Each number is 200 + 20 x the weight over its row's rms, rounded and kept within 0 to 999. Layers, rows and columns count from 0. The size before them is the row's rms in percent of the matrix's.

# down: layer 11 MLP down (transposed), 1920x320, rms 0.1, rows 628-680, columns 0-63
# up: layer 11 MLP up, 1920x320, rms 0.131, rows 629-680, columns 0-63
down628,097,175,229,246,203,185,196,214,187,180,216,247,247,170,226,221,185,221,198,194,178,203,181,216,196,242,190,180,227,205,194,205,221,216,183,219,171,201,189,169,191,175,181,189,214,182,237,205,218,215,203,160,224,207,194,199,203,157,190,196,195,201,204,191,217
up629,090,181,204,247,197,219,209,207,227,170,188,200,176,197,211,183,188,217,183,232,207,219,207,162,199,255,189,180,198,209,233,201,221,231,213,185,178,216,197,219,204,206,180,198,236,216,183,181,190,195,191,205,211,189,228,187,216,163,200,199,208,215,207,137,194
down629,088,210,222,202,193,217,201,170,225,168,214,211,216,223,218,212,214,202,209,211,186,210,155,226,185,204,194,190,186,157,199,217,181,172,177,198,186,168,214,226,204,220,199,240,179,215,172,181,225,204,165,164,231,181,194,200,205,240,222,180,180,215,204,166,217
up630,092,191,152,171,225,203,229,173,195,220,202,205,223,198,195,207,207,175,190,223,191,195,198,209,176,201,180,205,170,180,202,183,231,197,193,151,187,208,202,169,185,217,205,157,201,230,234,197,218,199,254,212,203,191,174,183,175,199,206,236,163,207,229,177,171
down630,090,153,212,199,201,174,195,202,181,205,214,172,199,171,164,203,201,207,226,165,201,189,219,197,234,217,209,212,194,202,212,197,181,191,188,151,165,190,212,190,186,209,222,215,179,215,185,216,190,209,170,189,211,172,196,230,247,215,205,188,194,225,213,182,203
up631,101,240,169,204,212,210,186,226,179,203,215,186,195,194,228,167,184,207,205,239,179,184,209,184,169,203,202,173,211,230,219,193,208,198,194,175,216,200,211,227,165,193,218,203,180,174,176,208,209,217,201,219,221,224,234,210,146,172,193,220,216,178,130,191,181
down631,090,177,188,203,209,212,203,236,235,238,207,197,214,193,207,195,217,236,193,193,206,195,197,144,186,182,174,192,200,206,212,170,199,187,243,164,177,140,181,182,206,212,221,177,187,210,226,170,186,205,196,215,222,223,197,169,210,245,191,188,197,215,224,186,202
up632,099,188,134,198,174,222,219,227,196,200,186,200,222,201,178,216,219,230,209,187,231,214,198,218,200,207,181,192,164,224,171,220,219,214,193,205,173,176,160,168,197,172,181,206,231,189,146,202,174,195,203,212,161,219,186,189,214,207,191,216,179,193,197,189,182
down632,093,168,220,209,164,207,186,181,207,191,198,208,198,170,184,187,193,200,186,190,194,213,188,209,192,231,208,225,196,188,209,205,232,202,203,169,198,210,224,188,196,214,198,230,192,190,173,232,201,216,219,193,211,172,214,224,179,174,165,172,172,180,202,199,200
up633,098,175,206,184,164,180,210,182,176,184,221,166,203,192,194,183,200,186,202,159,210,184,172,186,185,196,217,261,193,207,201,212,201,210,218,137,192,222,194,210,221,189,201,235,192,198,223,190,213,223,216,191,194,155,207,185,207,185,193,245,186,165,166,187,209
down633,085,216,215,228,183,215,220,184,126,214,197,186,199,203,183,214,216,209,187,247,205,191,181,206,183,194,185,185,195,208,197,220,194,220,212,155,198,173,193,190,176,206,167,200,194,187,208,219,197,207,187,201,199,207,191,215,210,209,173,160,207,218,203,167,206
up634,108,189,173,214,206,204,190,237,258,191,209,208,226,179,204,172,187,194,192,181,183,168,240,192,192,222,197,206,199,213,186,179,186,200,216,163,198,202,185,181,172,179,200,209,207,182,219,182,185,204,212,217,186,218,185,206,198,173,207,189,230,192,203,197,210
down634,113,213,214,172,227,235,199,194,187,206,210,192,202,197,197,200,181,176,202,200,190,191,234,164,184,213,207,192,209,164,196,184,175,208,204,199,213,178,234,202,221,187,189,196,199,179,213,222,169,191,189,191,183,195,208,181,195,215,185,253,208,191,198,175,201
up635,099,221,181,193,206,183,178,206,199,200,181,194,222,221,176,186,194,235,191,232,161,189,227,245,175,205,247,209,207,216,195,204,141,181,224,212,190,196,224,183,188,214,211,216,212,187,203,224,178,234,210,190,189,165,193,171,189,185,205,210,188,160,212,177,188
down635,092,185,205,191,185,206,225,200,172,190,207,222,206,193,184,237,213,182,177,217,202,214,178,178,188,212,197,176,178,198,197,166,205,196,213,182,192,187,199,204,173,204,162,190,208,188,232,181,205,187,172,232,171,206,206,218,193,236,206,194,234,175,203,220,180
up636,096,200,213,191,214,192,252,208,188,182,179,178,211,213,225,209,192,194,204,175,199,184,189,187,212,194,188,167,233,182,222,198,217,244,222,164,197,223,229,191,205,198,231,228,223,212,183,191,209,202,227,172,236,215,214,189,211,179,207,209,228,183,195,212,188
down636,092,179,184,207,187,198,201,213,200,183,187,193,201,200,196,181,169,196,238,155,187,197,198,182,168,215,237,200,192,177,191,213,197,194,177,162,198,244,207,231,188,214,225,193,218,156,240,203,201,218,181,216,178,202,189,241,184,212,205,195,213,226,219,230,180
up637,103,172,202,189,194,222,193,194,204,209,193,188,221,223,205,187,225,181,215,209,167,192,184,169,221,212,207,200,202,217,214,180,273,163,220,197,184,190,227,224,188,225,217,153,217,200,160,197,193,237,214,215,170,256,187,209,189,193,142,215,243,168,175,241,227
down637,114,230,200,179,202,213,227,202,222,195,179,193,206,154,179,177,213,226,225,212,180,181,181,202,235,211,198,210,210,204,200,238,172,202,183,213,193,203,210,209,179,200,210,210,186,190,213,166,194,223,169,197,222,210,226,225,199,218,176,173,197,203,202,220,205
up638,111,179,168,195,228,221,194,197,182,192,167,201,239,173,222,223,175,205,209,205,202,193,196,218,189,228,175,194,169,172,223,199,200,219,196,198,172,194,179,170,175,165,227,161,195,213,194,204,214,209,218,190,202,166,190,215,185,211,217,209,185,168,220,197,226
down638,109,169,189,205,219,204,192,208,147,203,208,217,215,188,189,203,162,218,188,190,183,207,222,198,212,202,184,216,203,183,210,180,155,200,233,162,239,212,202,218,178,161,197,192,216,224,168,232,197,214,223,208,191,179,197,187,205,228,167,171,210,227,200,192,214
up639,105,165,222,221,183,250,202,229,211,241,217,194,174,201,211,211,212,183,200,194,208,212,222,182,215,209,193,159,264,204,210,210,196,198,198,222,209,195,193,209,217,219,222,172,194,183,183,196,211,219,187,189,209,171,173,196,214,201,204,218,216,233,220,192,186
down639,107,212,209,214,193,202,191,151,186,238,221,183,201,172,180,183,217,157,213,233,194,192,175,191,206,201,170,197,222,244,196,182,191,219,199,201,207,185,203,195,216,179,184,201,183,207,188,211,187,211,225,191,246,194,165,189,218,205,210,216,200,217,201,192,183
up640,108,193,191,168,160,256,194,197,216,199,200,189,189,198,222,204,170,174,209,205,200,195,209,218,179,212,195,197,199,175,199,189,223,229,184,216,238,225,202,178,220,234,194,229,218,227,204,215,197,242,235,213,197,184,237,188,176,209,210,197,218,175,198,189,205
down640,113,205,204,209,205,179,230,202,229,168,199,218,241,174,192,179,181,176,251,198,175,209,202,205,224,183,208,176,221,188,184,191,204,229,194,232,173,201,209,189,209,202,212,201,212,188,212,193,206,208,189,211,198,174,191,256,172,224,215,198,195,217,180,222,207
up641,102,220,214,191,184,183,197,202,206,209,202,175,162,197,205,174,175,159,203,212,197,232,236,200,192,223,215,215,204,216,217,201,207,193,208,208,194,221,173,243,181,173,179,197,203,216,205,212,194,207,214,189,199,215,180,188,174,146,226,239,186,191,189,177,219
down641,097,171,185,199,184,226,200,224,210,243,190,189,194,205,176,201,192,189,197,247,219,192,208,173,213,228,176,167,192,210,195,216,218,201,228,201,207,181,213,205,193,196,169,236,193,212,181,224,242,192,194,183,188,211,230,185,207,221,231,227,195,214,207,187,201
up642,099,215,195,196,176,210,193,208,202,215,183,171,196,225,178,237,199,208,164,204,201,197,247,214,170,224,171,223,190,212,175,223,215,184,195,187,200,215,190,204,220,199,150,207,181,196,249,199,171,208,193,219,207,200,203,208,215,190,226,224,217,160,233,220,205
down642,096,188,173,207,201,175,219,230,206,182,196,181,211,201,194,210,200,177,172,174,166,184,235,226,184,194,215,196,212,203,218,265,185,205,195,190,196,182,199,200,224,193,208,195,190,166,178,205,212,177,172,207,208,175,172,195,168,214,167,195,185,206,199,219,215
up643,098,172,230,230,178,166,212,192,218,206,207,208,190,211,197,178,164,195,170,189,207,237,199,200,235,209,196,138,210,179,177,204,195,210,246,187,208,193,227,175,190,197,211,182,231,168,180,162,209,207,230,195,214,252,207,183,191,190,214,196,214,214,194,201,208
down643,103,192,193,195,236,209,175,219,218,208,182,230,180,185,157,229,206,180,191,211,224,204,211,220,201,201,193,147,164,200,197,205,180,204,224,181,195,196,195,224,192,227,200,203,208,209,194,232,204,150,194,202,240,212,160,213,202,238,235,192,218,168,204,189,180
up644,105,225,237,186,190,179,214,229,172,196,225,186,198,219,200,236,229,173,170,218,225,173,199,196,225,221,202,206,227,171,174,193,168,184,232,207,172,187,193,196,193,189,220,190,195,171,192,186,203,177,207,205,137,227,159,177,207,216,232,182,204,202,178,189,230
down644,107,199,234,228,215,204,196,215,214,222,196,195,206,180,200,228,237,186,228,229,197,200,206,205,204,212,227,176,214,191,203,198,210,202,162,171,160,203,179,204,196,189,199,176,214,234,182,214,177,190,222,209,166,164,199,201,221,205,182,164,235,184,225,187,209
up645,103,176,191,214,157,209,191,194,210,204,202,206,223,185,200,235,186,196,184,200,252,194,228,205,163,234,218,207,194,210,184,185,178,198,193,175,197,220,168,197,223,215,187,174,180,216,199,214,258,208,224,200,192,159,236,219,211,196,190,213,179,189,200,195,236
down645,107,219,219,204,180,179,201,200,230,189,216,229,210,209,195,234,180,187,217,205,227,200,217,181,162,199,204,215,169,227,193,204,183,210,200,227,183,255,186,217,224,205,156,198,220,146,183,184,211,241,214,205,223,214,200,191,208,202,195,192,191,228,182,192,197
up646,098,202,173,150,211,184,206,203,218,212,219,185,230,161,202,246,230,232,216,187,194,229,209,203,210,215,189,181,197,245,219,196,193,240,189,175,208,188,221,198,210,210,187,216,199,185,211,191,195,239,204,223,190,229,192,192,238,218,179,191,189,188,208,175,142
down646,098,202,167,239,229,195,204,195,198,161,211,180,161,200,205,221,181,202,197,171,185,206,214,196,221,245,185,170,220,190,191,195,200,210,195,158,237,192,205,217,254,180,216,198,227,214,201,232,194,186,229,227,222,213,207,233,239,226,209,148,193,205,206,237,179
up647,098,211,232,185,194,216,212,180,207,167,196,203,219,202,226,186,166,226,182,196,194,226,218,215,190,192,204,215,193,234,174,197,190,187,184,170,178,186,170,213,237,242,208,189,202,188,200,175,224,200,227,207,237,184,189,158,196,199,217,198,203,224,186,229,180
down647,088,209,203,204,253,221,204,223,192,213,201,195,225,218,205,198,169,189,169,157,194,194,187,199,215,182,205,201,195,181,209,218,187,193,180,123,227,200,219,203,187,180,214,212,228,209,174,229,191,206,197,243,196,202,214,190,214,180,176,188,204,213,212,245,184
up648,101,187,230,183,185,181,197,207,163,185,201,215,215,177,225,212,160,208,233,189,219,192,219,190,195,176,191,211,189,199,229,212,199,202,172,173,173,190,179,197,199,216,176,191,181,194,207,209,210,210,225,221,192,190,231,212,189,223,248,202,196,206,229,201,218
down648,103,165,179,167,213,199,194,177,233,197,192,251,204,225,196,222,193,175,197,188,177,180,215,214,195,178,198,237,210,248,222,207,186,210,195,178,157,195,214,179,179,174,212,195,207,212,209,191,223,183,171,185,196,182,184,193,218,201,204,163,198,224,152,196,179
up649,096,190,200,203,229,197,189,186,218,204,203,206,224,204,183,225,209,206,205,170,217,228,191,221,241,224,178,212,193,175,226,182,179,209,200,197,235,175,162,186,165,159,196,181,199,233,188,184,208,239,210,184,197,208,202,231,188,198,201,200,200,205,198,171,222
down649,098,189,216,192,221,199,180,184,205,184,173,210,206,191,209,206,184,232,195,162,178,213,210,181,234,181,207,178,204,215,183,202,187,201,196,167,225,205,188,220,177,171,208,169,214,157,224,199,159,203,191,179,211,177,214,210,200,185,193,191,205,184,180,268,197
up650,104,185,208,219,207,210,225,235,208,195,232,210,162,222,219,202,223,183,192,201,185,178,188,199,207,212,169,206,211,238,177,189,189,231,219,193,229,211,194,178,182,183,178,189,181,208,152,197,188,212,228,227,195,232,175,173,169,193,218,219,191,173,199,201,163
down650,108,217,199,198,201,230,186,205,175,189,194,201,182,199,198,182,247,218,191,176,174,168,202,218,227,191,184,219,214,216,206,194,174,249,193,198,203,214,196,210,182,193,205,196,232,176,201,175,223,200,205,209,205,253,189,213,178,218,231,203,164,172,212,237,215
up651,095,222,212,225,204,202,194,183,175,215,214,218,179,183,175,184,220,215,193,205,180,217,215,210,180,208,216,217,208,193,195,202,205,202,200,118,175,184,193,222,206,168,212,184,201,169,192,227,167,191,189,212,223,228,222,180,170,198,160,200,229,181,201,207,193
down651,099,217,224,202,180,195,203,194,198,212,180,205,168,179,190,175,223,199,209,229,214,212,175,194,212,209,240,212,181,194,222,179,220,175,210,172,207,221,201,207,192,199,193,204,209,207,250,176,214,189,159,175,209,172,170,193,216,198,162,216,203,212,203,206,183
up652,100,172,245,208,171,176,229,214,206,239,208,191,202,135,199,199,215,174,172,212,216,218,178,227,196,216,198,206,191,179,181,198,182,196,183,199,204,202,208,207,203,191,215,195,179,222,191,162,192,187,200,227,228,222,215,184,203,203,210,194,185,201,199,173,216
down652,100,193,199,200,185,205,178,162,177,210,217,173,208,178,199,193,178,205,212,174,194,182,196,200,254,202,197,212,222,171,163,222,159,174,218,183,220,200,193,164,198,205,242,201,196,166,208,175,201,218,190,186,225,170,200,204,202,215,230,216,210,228,188,169,205
up653,099,219,205,175,222,190,223,213,204,206,184,154,189,202,226,202,201,191,178,204,228,208,173,206,195,233,182,213,168,204,217,186,213,217,161,197,197,185,214,142,208,218,195,219,208,183,193,183,207,178,209,190,209,203,186,171,200,228,193,201,194,223,178,220,196
down653,108,228,191,175,180,178,225,200,216,228,176,208,209,208,236,186,155,214,183,194,213,239,191,207,183,200,203,183,197,177,191,188,210,220,205,266,167,203,219,212,153,168,240,217,199,172,169,206,160,186,192,190,190,200,204,196,232,156,227,211,214,229,198,290,192
up654,100,223,183,204,198,238,213,194,200,186,200,223,172,231,222,196,147,172,244,236,194,191,205,195,206,192,234,216,213,212,214,248,222,199,208,189,178,207,209,218,215,167,224,163,217,212,198,222,196,226,212,199,197,192,204,168,202,205,201,197,199,201,225,197,212
down654,100,160,177,195,165,178,240,193,183,186,175,164,219,216,225,209,247,198,212,200,216,187,201,212,176,189,207,164,182,159,216,217,210,197,210,194,200,213,208,207,206,208,171,224,225,213,219,189,191,176,222,200,194,167,180,202,227,217,189,209,195,210,180,240,210
up655,108,192,179,231,194,159,224,184,209,214,181,196,193,157,215,201,181,212,191,193,188,218,181,237,215,156,194,213,191,208,204,205,185,195,162,207,211,189,226,193,173,227,179,181,210,209,237,225,196,210,184,228,190,153,180,205,182,235,206,173,209,156,190,218,238
down655,114,179,173,213,181,188,221,191,204,241,197,186,216,223,174,209,171,213,198,204,184,176,208,185,222,157,181,209,210,190,201,201,200,207,201,176,203,217,215,219,203,192,211,169,176,191,223,188,183,192,188,204,172,228,216,252,179,212,212,193,226,206,193,200,174
up656,098,233,194,203,164,183,178,233,204,207,230,187,216,191,210,197,192,183,176,198,204,204,233,198,208,194,175,193,213,208,202,219,219,215,214,188,211,205,161,187,224,187,184,216,207,185,203,217,223,203,196,191,223,194,237,223,217,185,201,227,199,190,212,167,181
down656,097,173,229,180,233,199,208,218,193,224,223,230,218,187,204,221,167,200,233,228,181,159,183,230,217,194,198,194,206,197,178,202,211,172,189,219,167,202,183,187,199,225,193,215,198,211,183,194,212,221,204,207,183,197,167,206,213,186,210,183,204,204,190,205,192
up657,101,194,180,192,183,181,201,157,185,195,182,199,204,177,187,197,166,191,211,189,199,181,210,226,205,214,194,229,200,231,202,217,204,204,192,187,206,237,197,162,247,186,228,218,178,231,220,206,186,215,209,227,190,209,197,246,202,163,210,244,227,189,212,202,214
down657,101,162,222,172,224,225,190,229,182,195,205,152,248,203,212,193,188,235,185,227,222,225,195,228,221,180,203,225,215,205,190,181,194,209,234,212,195,230,192,220,169,185,192,179,194,231,164,231,165,205,197,195,214,198,183,205,220,246,196,205,188,220,177,257,189
up658,102,220,202,194,198,195,194,206,212,200,202,206,224,201,206,221,185,191,235,203,199,198,201,214,200,222,214,177,232,191,233,204,211,222,201,198,190,215,184,212,203,188,198,202,200,206,242,199,204,172,216,210,205,208,212,208,187,166,202,221,179,170,170,187,173
down658,108,200,167,245,177,185,216,165,192,226,208,188,177,222,190,198,192,202,206,178,213,227,224,213,192,218,209,202,176,173,181,207,221,235,203,241,181,220,203,174,218,188,200,166,210,162,206,163,158,175,197,208,181,197,170,229,213,196,195,205,239,187,181,175,178
up659,093,211,220,183,192,177,171,179,163,220,181,202,198,203,169,197,220,184,202,221,179,212,214,190,213,207,204,188,171,216,204,218,201,224,189,186,214,192,245,198,249,167,196,203,189,207,217,188,196,208,209,195,227,219,209,185,208,218,241,231,165,196,238,217,179
down659,092,238,216,211,185,212,220,207,206,207,190,187,190,182,223,226,230,198,207,203,227,195,208,181,210,216,209,184,201,178,188,235,190,170,206,139,200,204,179,183,191,213,158,191,196,187,209,165,231,210,183,199,163,194,218,213,166,206,198,191,223,231,216,190,208
up660,100,201,225,211,176,202,173,184,235,202,171,215,207,214,211,211,206,216,215,181,190,205,194,214,220,200,218,202,215,212,184,221,206,179,207,207,179,198,200,202,167,194,203,195,210,204,221,196,236,201,232,217,203,227,197,176,236,175,171,194,202,176,170,207,185
down660,098,189,226,234,174,213,191,172,177,203,147,187,182,220,222,182,182,193,194,181,181,170,245,184,211,238,204,215,162,195,197,208,196,172,172,236,222,216,205,181,181,203,185,213,193,217,180,223,208,166,191,233,198,202,156,199,196,216,205,203,220,236,231,218,197
up661,100,195,226,249,198,209,172,194,215,201,178,190,223,165,221,199,209,208,221,168,165,162,207,237,175,224,200,207,193,181,196,207,195,205,178,182,179,179,183,202,150,184,204,183,222,205,203,168,256,209,206,197,207,184,205,200,202,230,204,191,164,204,210,203,217
down661,097,178,205,180,179,242,210,188,207,196,204,200,196,193,199,170,232,222,184,227,208,195,204,207,250,197,186,167,182,169,187,213,200,166,192,185,191,198,181,213,211,183,186,199,167,209,210,240,195,188,165,220,220,188,193,196,166,184,220,191,164,226,175,215,197
up662,102,186,197,196,187,192,174,244,180,181,202,193,216,193,204,195,214,161,179,228,190,194,200,207,194,208,205,176,201,188,205,213,244,216,186,201,197,189,226,200,168,196,200,201,183,156,234,216,213,175,204,236,203,173,198,180,200,177,199,203,211,212,187,191,209
down662,114,211,184,197,222,178,195,169,234,185,212,200,194,208,199,213,178,167,197,175,196,234,209,229,199,169,186,184,230,210,217,186,188,189,207,227,236,227,193,183,181,190,228,181,225,200,179,165,165,187,219,184,165,228,209,206,183,201,202,201,228,194,203,193,199
up663,117,242,175,208,220,216,251,144,192,235,218,214,241,156,218,203,184,203,199,169,213,183,220,181,234,218,215,204,212,207,189,204,204,209,209,188,218,224,216,182,245,210,190,203,200,214,209,208,195,174,219,161,200,184,196,191,182,197,197,256,158,217,170,197,206
down663,126,195,199,233,178,226,196,180,183,236,211,196,249,158,233,211,182,203,184,206,173,184,209,204,184,231,147,200,197,206,164,179,188,210,176,189,181,178,198,201,207,206,196,202,162,181,186,217,201,177,224,208,224,170,205,202,186,228,208,219,186,185,158,199,236
up664,100,200,226,194,193,220,204,191,218,199,204,208,210,203,204,171,192,223,209,181,211,219,186,201,213,217,201,181,198,178,216,217,222,211,190,181,188,183,201,237,219,213,204,156,209,210,197,173,206,179,178,187,156,210,253,171,205,201,190,191,162,185,195,192,173
down664,102,206,186,207,172,182,166,196,220,194,169,199,230,162,170,206,240,173,178,175,251,198,175,192,196,200,205,170,210,209,215,236,201,218,213,243,192,183,181,196,184,222,202,228,214,169,180,183,182,218,205,174,161,209,175,197,214,208,185,201,163,223,202,192,193
up665,096,212,189,192,184,205,221,214,207,241,186,199,227,230,202,161,181,186,227,225,190,191,238,221,227,179,219,213,190,237,193,240,210,175,196,163,206,193,197,170,191,207,178,206,206,177,186,163,237,231,192,166,186,218,235,189,193,221,196,171,218,252,178,199,193
down665,095,184,203,199,198,182,193,232,189,183,189,232,219,175,196,224,256,202,194,169,190,210,190,187,174,231,190,175,186,197,202,208,205,213,224,123,179,199,212,148,221,204,203,221,196,208,207,195,194,187,219,195,204,217,162,190,197,200,251,184,196,215,237,189,196
up666,098,203,198,197,168,192,173,166,214,230,197,179,224,184,208,161,192,186,200,180,194,223,223,225,193,207,210,215,198,184,160,203,193,204,193,212,192,208,203,229,214,227,218,197,207,258,210,184,190,181,171,206,220,210,204,178,217,194,199,179,180,201,202,198,142
down666,090,196,202,201,202,229,213,204,182,163,195,180,212,205,188,221,237,194,181,194,238,222,203,190,187,232,204,162,190,191,217,223,218,210,185,275,209,198,188,193,172,187,203,212,213,221,215,205,203,173,218,215,175,200,161,195,224,186,223,200,206,187,187,214,227
up667,096,205,186,186,194,193,191,198,186,201,178,181,196,183,210,196,181,192,197,226,198,185,215,227,197,228,163,221,190,197,205,211,186,216,203,190,198,181,205,165,193,227,205,197,240,212,210,201,161,202,191,185,208,190,214,184,224,236,192,232,228,130,181,213,202
down667,106,196,190,219,204,220,205,189,205,192,188,252,213,220,174,235,174,207,198,221,188,186,195,212,185,171,212,210,219,225,218,217,225,209,207,183,246,201,188,197,217,203,186,201,155,204,207,190,210,237,217,188,219,227,195,196,235,195,192,183,200,206,188,256,201
up668,095,214,203,195,179,210,143,185,180,223,179,182,227,159,207,184,184,211,180,178,188,189,154,192,189,201,193,153,195,171,198,205,193,211,209,178,156,179,178,199,204,182,171,186,200,191,218,208,202,184,194,212,175,193,188,188,208,208,200,202,223,177,217,196,229
down668,099,195,180,179,222,177,166,179,174,233,192,199,188,203,197,212,189,194,227,144,187,184,191,211,204,202,193,220,219,207,227,208,218,167,188,192,182,186,200,225,162,216,181,188,196,210,201,222,236,181,181,203,196,200,198,214,230,217,220,174,199,220,206,173,188
up669,104,191,207,196,202,180,188,206,207,222,190,197,205,199,218,193,213,182,184,197,230,188,197,196,214,225,179,209,174,186,214,205,219,195,207,193,207,210,210,195,190,190,218,190,180,215,199,169,193,195,234,237,206,221,217,205,212,194,233,195,187,221,238,195,205
down669,095,217,187,188,213,166,212,179,193,196,206,223,160,208,190,188,217,179,197,196,229,225,208,212,191,193,204,184,209,181,200,188,222,211,190,206,187,211,213,176,193,201,180,171,217,208,216,186,185,226,186,207,211,223,237,246,185,188,242,183,231,203,222,186,228
up670,097,173,193,208,208,155,185,224,205,226,182,188,187,192,200,213,211,177,189,195,182,188,212,207,207,203,239,189,182,211,157,217,236,165,223,166,194,173,188,187,202,190,210,202,200,187,211,220,195,188,191,196,195,200,211,189,177,217,205,187,203,211,196,184,201
down670,090,213,208,224,226,202,235,202,162,176,202,196,217,237,203,191,212,174,208,199,219,189,182,192,221,175,195,198,194,201,188,217,215,209,218,129,243,216,192,219,218,215,190,197,225,200,213,222,182,202,184,190,178,206,206,199,208,245,170,209,199,179,195,193,224
up671,102,202,181,198,196,205,201,206,213,207,212,217,194,213,209,194,210,259,198,153,194,201,233,205,193,229,202,184,164,182,209,185,164,171,214,215,227,208,226,187,192,215,195,214,209,201,151,176,160,219,191,191,227,214,219,201,185,239,200,176,229,188,220,205,191
down671,107,183,204,170,191,195,223,198,224,239,205,224,226,195,189,181,203,208,180,198,194,186,202,207,224,199,206,188,223,189,168,206,221,203,217,221,206,184,177,222,187,210,217,179,221,187,192,214,215,190,198,177,227,191,199,194,168,196,197,189,209,203,153,198,202
up672,103,215,187,214,192,214,156,207,205,211,200,201,232,183,201,202,219,172,233,202,214,252,213,209,205,178,179,198,203,200,198,180,184,218,190,221,166,228,182,164,178,168,188,179,213,208,208,176,218,190,189,240,213,232,185,201,172,211,215,215,225,184,223,186,170
down672,113,180,198,197,215,223,211,203,200,230,199,217,199,174,210,220,192,170,204,176,213,180,182,188,195,202,223,245,192,238,182,192,198,226,180,259,204,237,192,159,167,182,237,201,211,184,207,153,202,240,163,191,198,201,177,216,203,202,222,190,199,184,196,201,179
up673,103,189,162,212,187,212,199,212,219,224,178,178,199,203,202,178,191,201,201,191,212,224,169,206,221,233,169,179,192,217,211,198,171,213,198,202,178,207,222,204,207,191,217,209,198,201,193,188,203,169,203,217,219,223,231,213,206,212,201,218,201,176,200,192,201
down673,100,215,221,175,217,165,200,180,213,173,208,210,213,170,227,191,207,212,169,189,180,195,218,172,200,222,205,218,173,211,206,210,206,191,199,178,158,175,220,162,242,226,213,176,185,212,191,201,166,181,183,227,215,172,187,201,196,192,206,207,208,217,204,194,237
up674,102,200,198,186,193,198,232,203,207,210,182,199,223,207,226,161,193,179,191,201,184,237,209,224,205,209,213,189,205,232,182,202,238,198,224,189,216,212,191,192,185,228,177,180,189,168,188,187,238,219,194,163,218,202,189,177,185,206,201,223,226,182,200,191,192
down674,104,209,182,208,238,231,170,177,180,170,187,194,171,189,203,177,203,172,221,194,205,195,213,184,165,208,226,211,220,170,198,187,232,198,198,152,206,217,182,208,184,187,205,191,196,171,195,205,190,161,182,201,197,215,191,214,218,192,204,222,240,201,203,181,189
up675,105,178,200,176,170,147,179,220,195,185,213,229,205,210,215,198,182,186,175,216,189,185,211,212,154,196,201,171,181,207,234,221,189,196,203,169,174,165,200,193,204,227,209,207,208,183,193,201,218,229,225,164,202,190,195,162,217,187,203,202,172,201,190,193,209
down675,114,209,193,200,194,181,200,201,199,174,201,255,199,176,173,195,207,201,213,156,225,210,202,222,199,177,214,247,198,219,154,181,189,226,187,235,192,202,212,194,198,208,181,192,178,229,182,180,221,197,179,210,200,190,204,180,216,219,165,207,206,195,220,240,214
up676,102,159,193,191,172,216,226,192,194,205,181,200,180,210,169,228,193,200,208,246,228,187,184,187,212,185,214,204,205,214,215,217,232,186,207,185,206,208,170,200,199,208,199,186,205,194,200,195,212,212,224,216,186,188,218,155,206,163,224,192,159,176,196,218,199
down676,103,168,197,198,217,201,193,205,163,192,259,224,200,177,187,185,213,202,233,202,201,173,179,190,189,199,156,177,202,192,185,177,225,168,176,190,193,222,213,195,218,168,218,187,185,205,214,203,192,177,196,246,219,218,202,213,197,218,165,194,198,184,203,216,176
up677,108,197,199,202,179,210,173,195,222,202,208,189,203,197,205,263,191,208,193,216,182,205,197,175,206,216,166,188,185,200,229,146,225,185,210,200,232,195,192,239,199,175,204,188,200,173,213,144,187,229,138,174,177,194,200,189,195,181,176,220,206,172,216,219,200
down677,112,173,230,223,177,234,197,192,200,174,249,186,248,202,204,225,231,189,209,180,197,211,199,183,203,194,205,173,203,213,203,194,191,160,205,248,229,198,200,207,197,170,224,177,215,186,212,145,202,218,165,242,202,191,220,212,200,214,124,216,199,183,220,204,195
up678,104,193,197,203,179,193,220,234,198,185,184,172,225,209,181,186,210,203,207,205,182,208,218,190,220,221,223,226,187,220,230,220,194,216,221,198,218,189,200,241,187,184,192,191,207,218,183,179,243,213,232,218,175,199,211,204,174,131,196,163,149,190,165,203,196
down678,107,232,203,192,219,182,189,233,233,196,174,190,242,212,176,206,204,220,214,199,224,187,193,180,194,206,186,212,192,198,169,170,190,184,215,204,184,177,182,202,140,179,165,205,203,217,170,201,200,216,224,204,224,203,242,186,224,188,193,219,174,209,204,199,213
up679,101,211,227,174,185,189,177,196,146,190,189,209,214,182,189,230,197,185,148,187,209,192,183,180,178,190,197,225,196,190,219,174,208,221,184,174,193,191,167,183,180,206,185,185,208,192,183,181,208,182,198,196,183,212,199,174,214,203,207,154,218,195,166,199,186
down679,103,200,191,231,238,215,200,188,207,193,199,209,212,199,183,180,208,167,194,184,194,202,229,231,186,203,179,179,171,196,200,166,198,197,182,240,205,173,199,200,201,220,187,168,192,208,198,212,162,203,180,182,202,213,175,207,223,190,209,173,203,191,228,221,192
up680,101,215,167,204,207,192,236,223,206,190,233,197,204,217,204,195,173,216,202,183,188,199,208,211,211,162,191,160,187,202,178,189,222,204,166,211,177,237,200,214,210,199,221,197,188,184,191,205,199,215,216,210,233,175,199,209,197,189,174,203,194,185,197,202,215
down680,099,208,213,198,189,189,181,191,237,227,201,190,209,216,183,168,231,210,186,209,188,207,207,207,175,201,215,207,186,186,218,215,176,185,208,168,210,176,203,189,194,177,253,178,206,193,192,177,201,193,183,174,188,231,181,202,206,172,209,245,178,226,165,260,238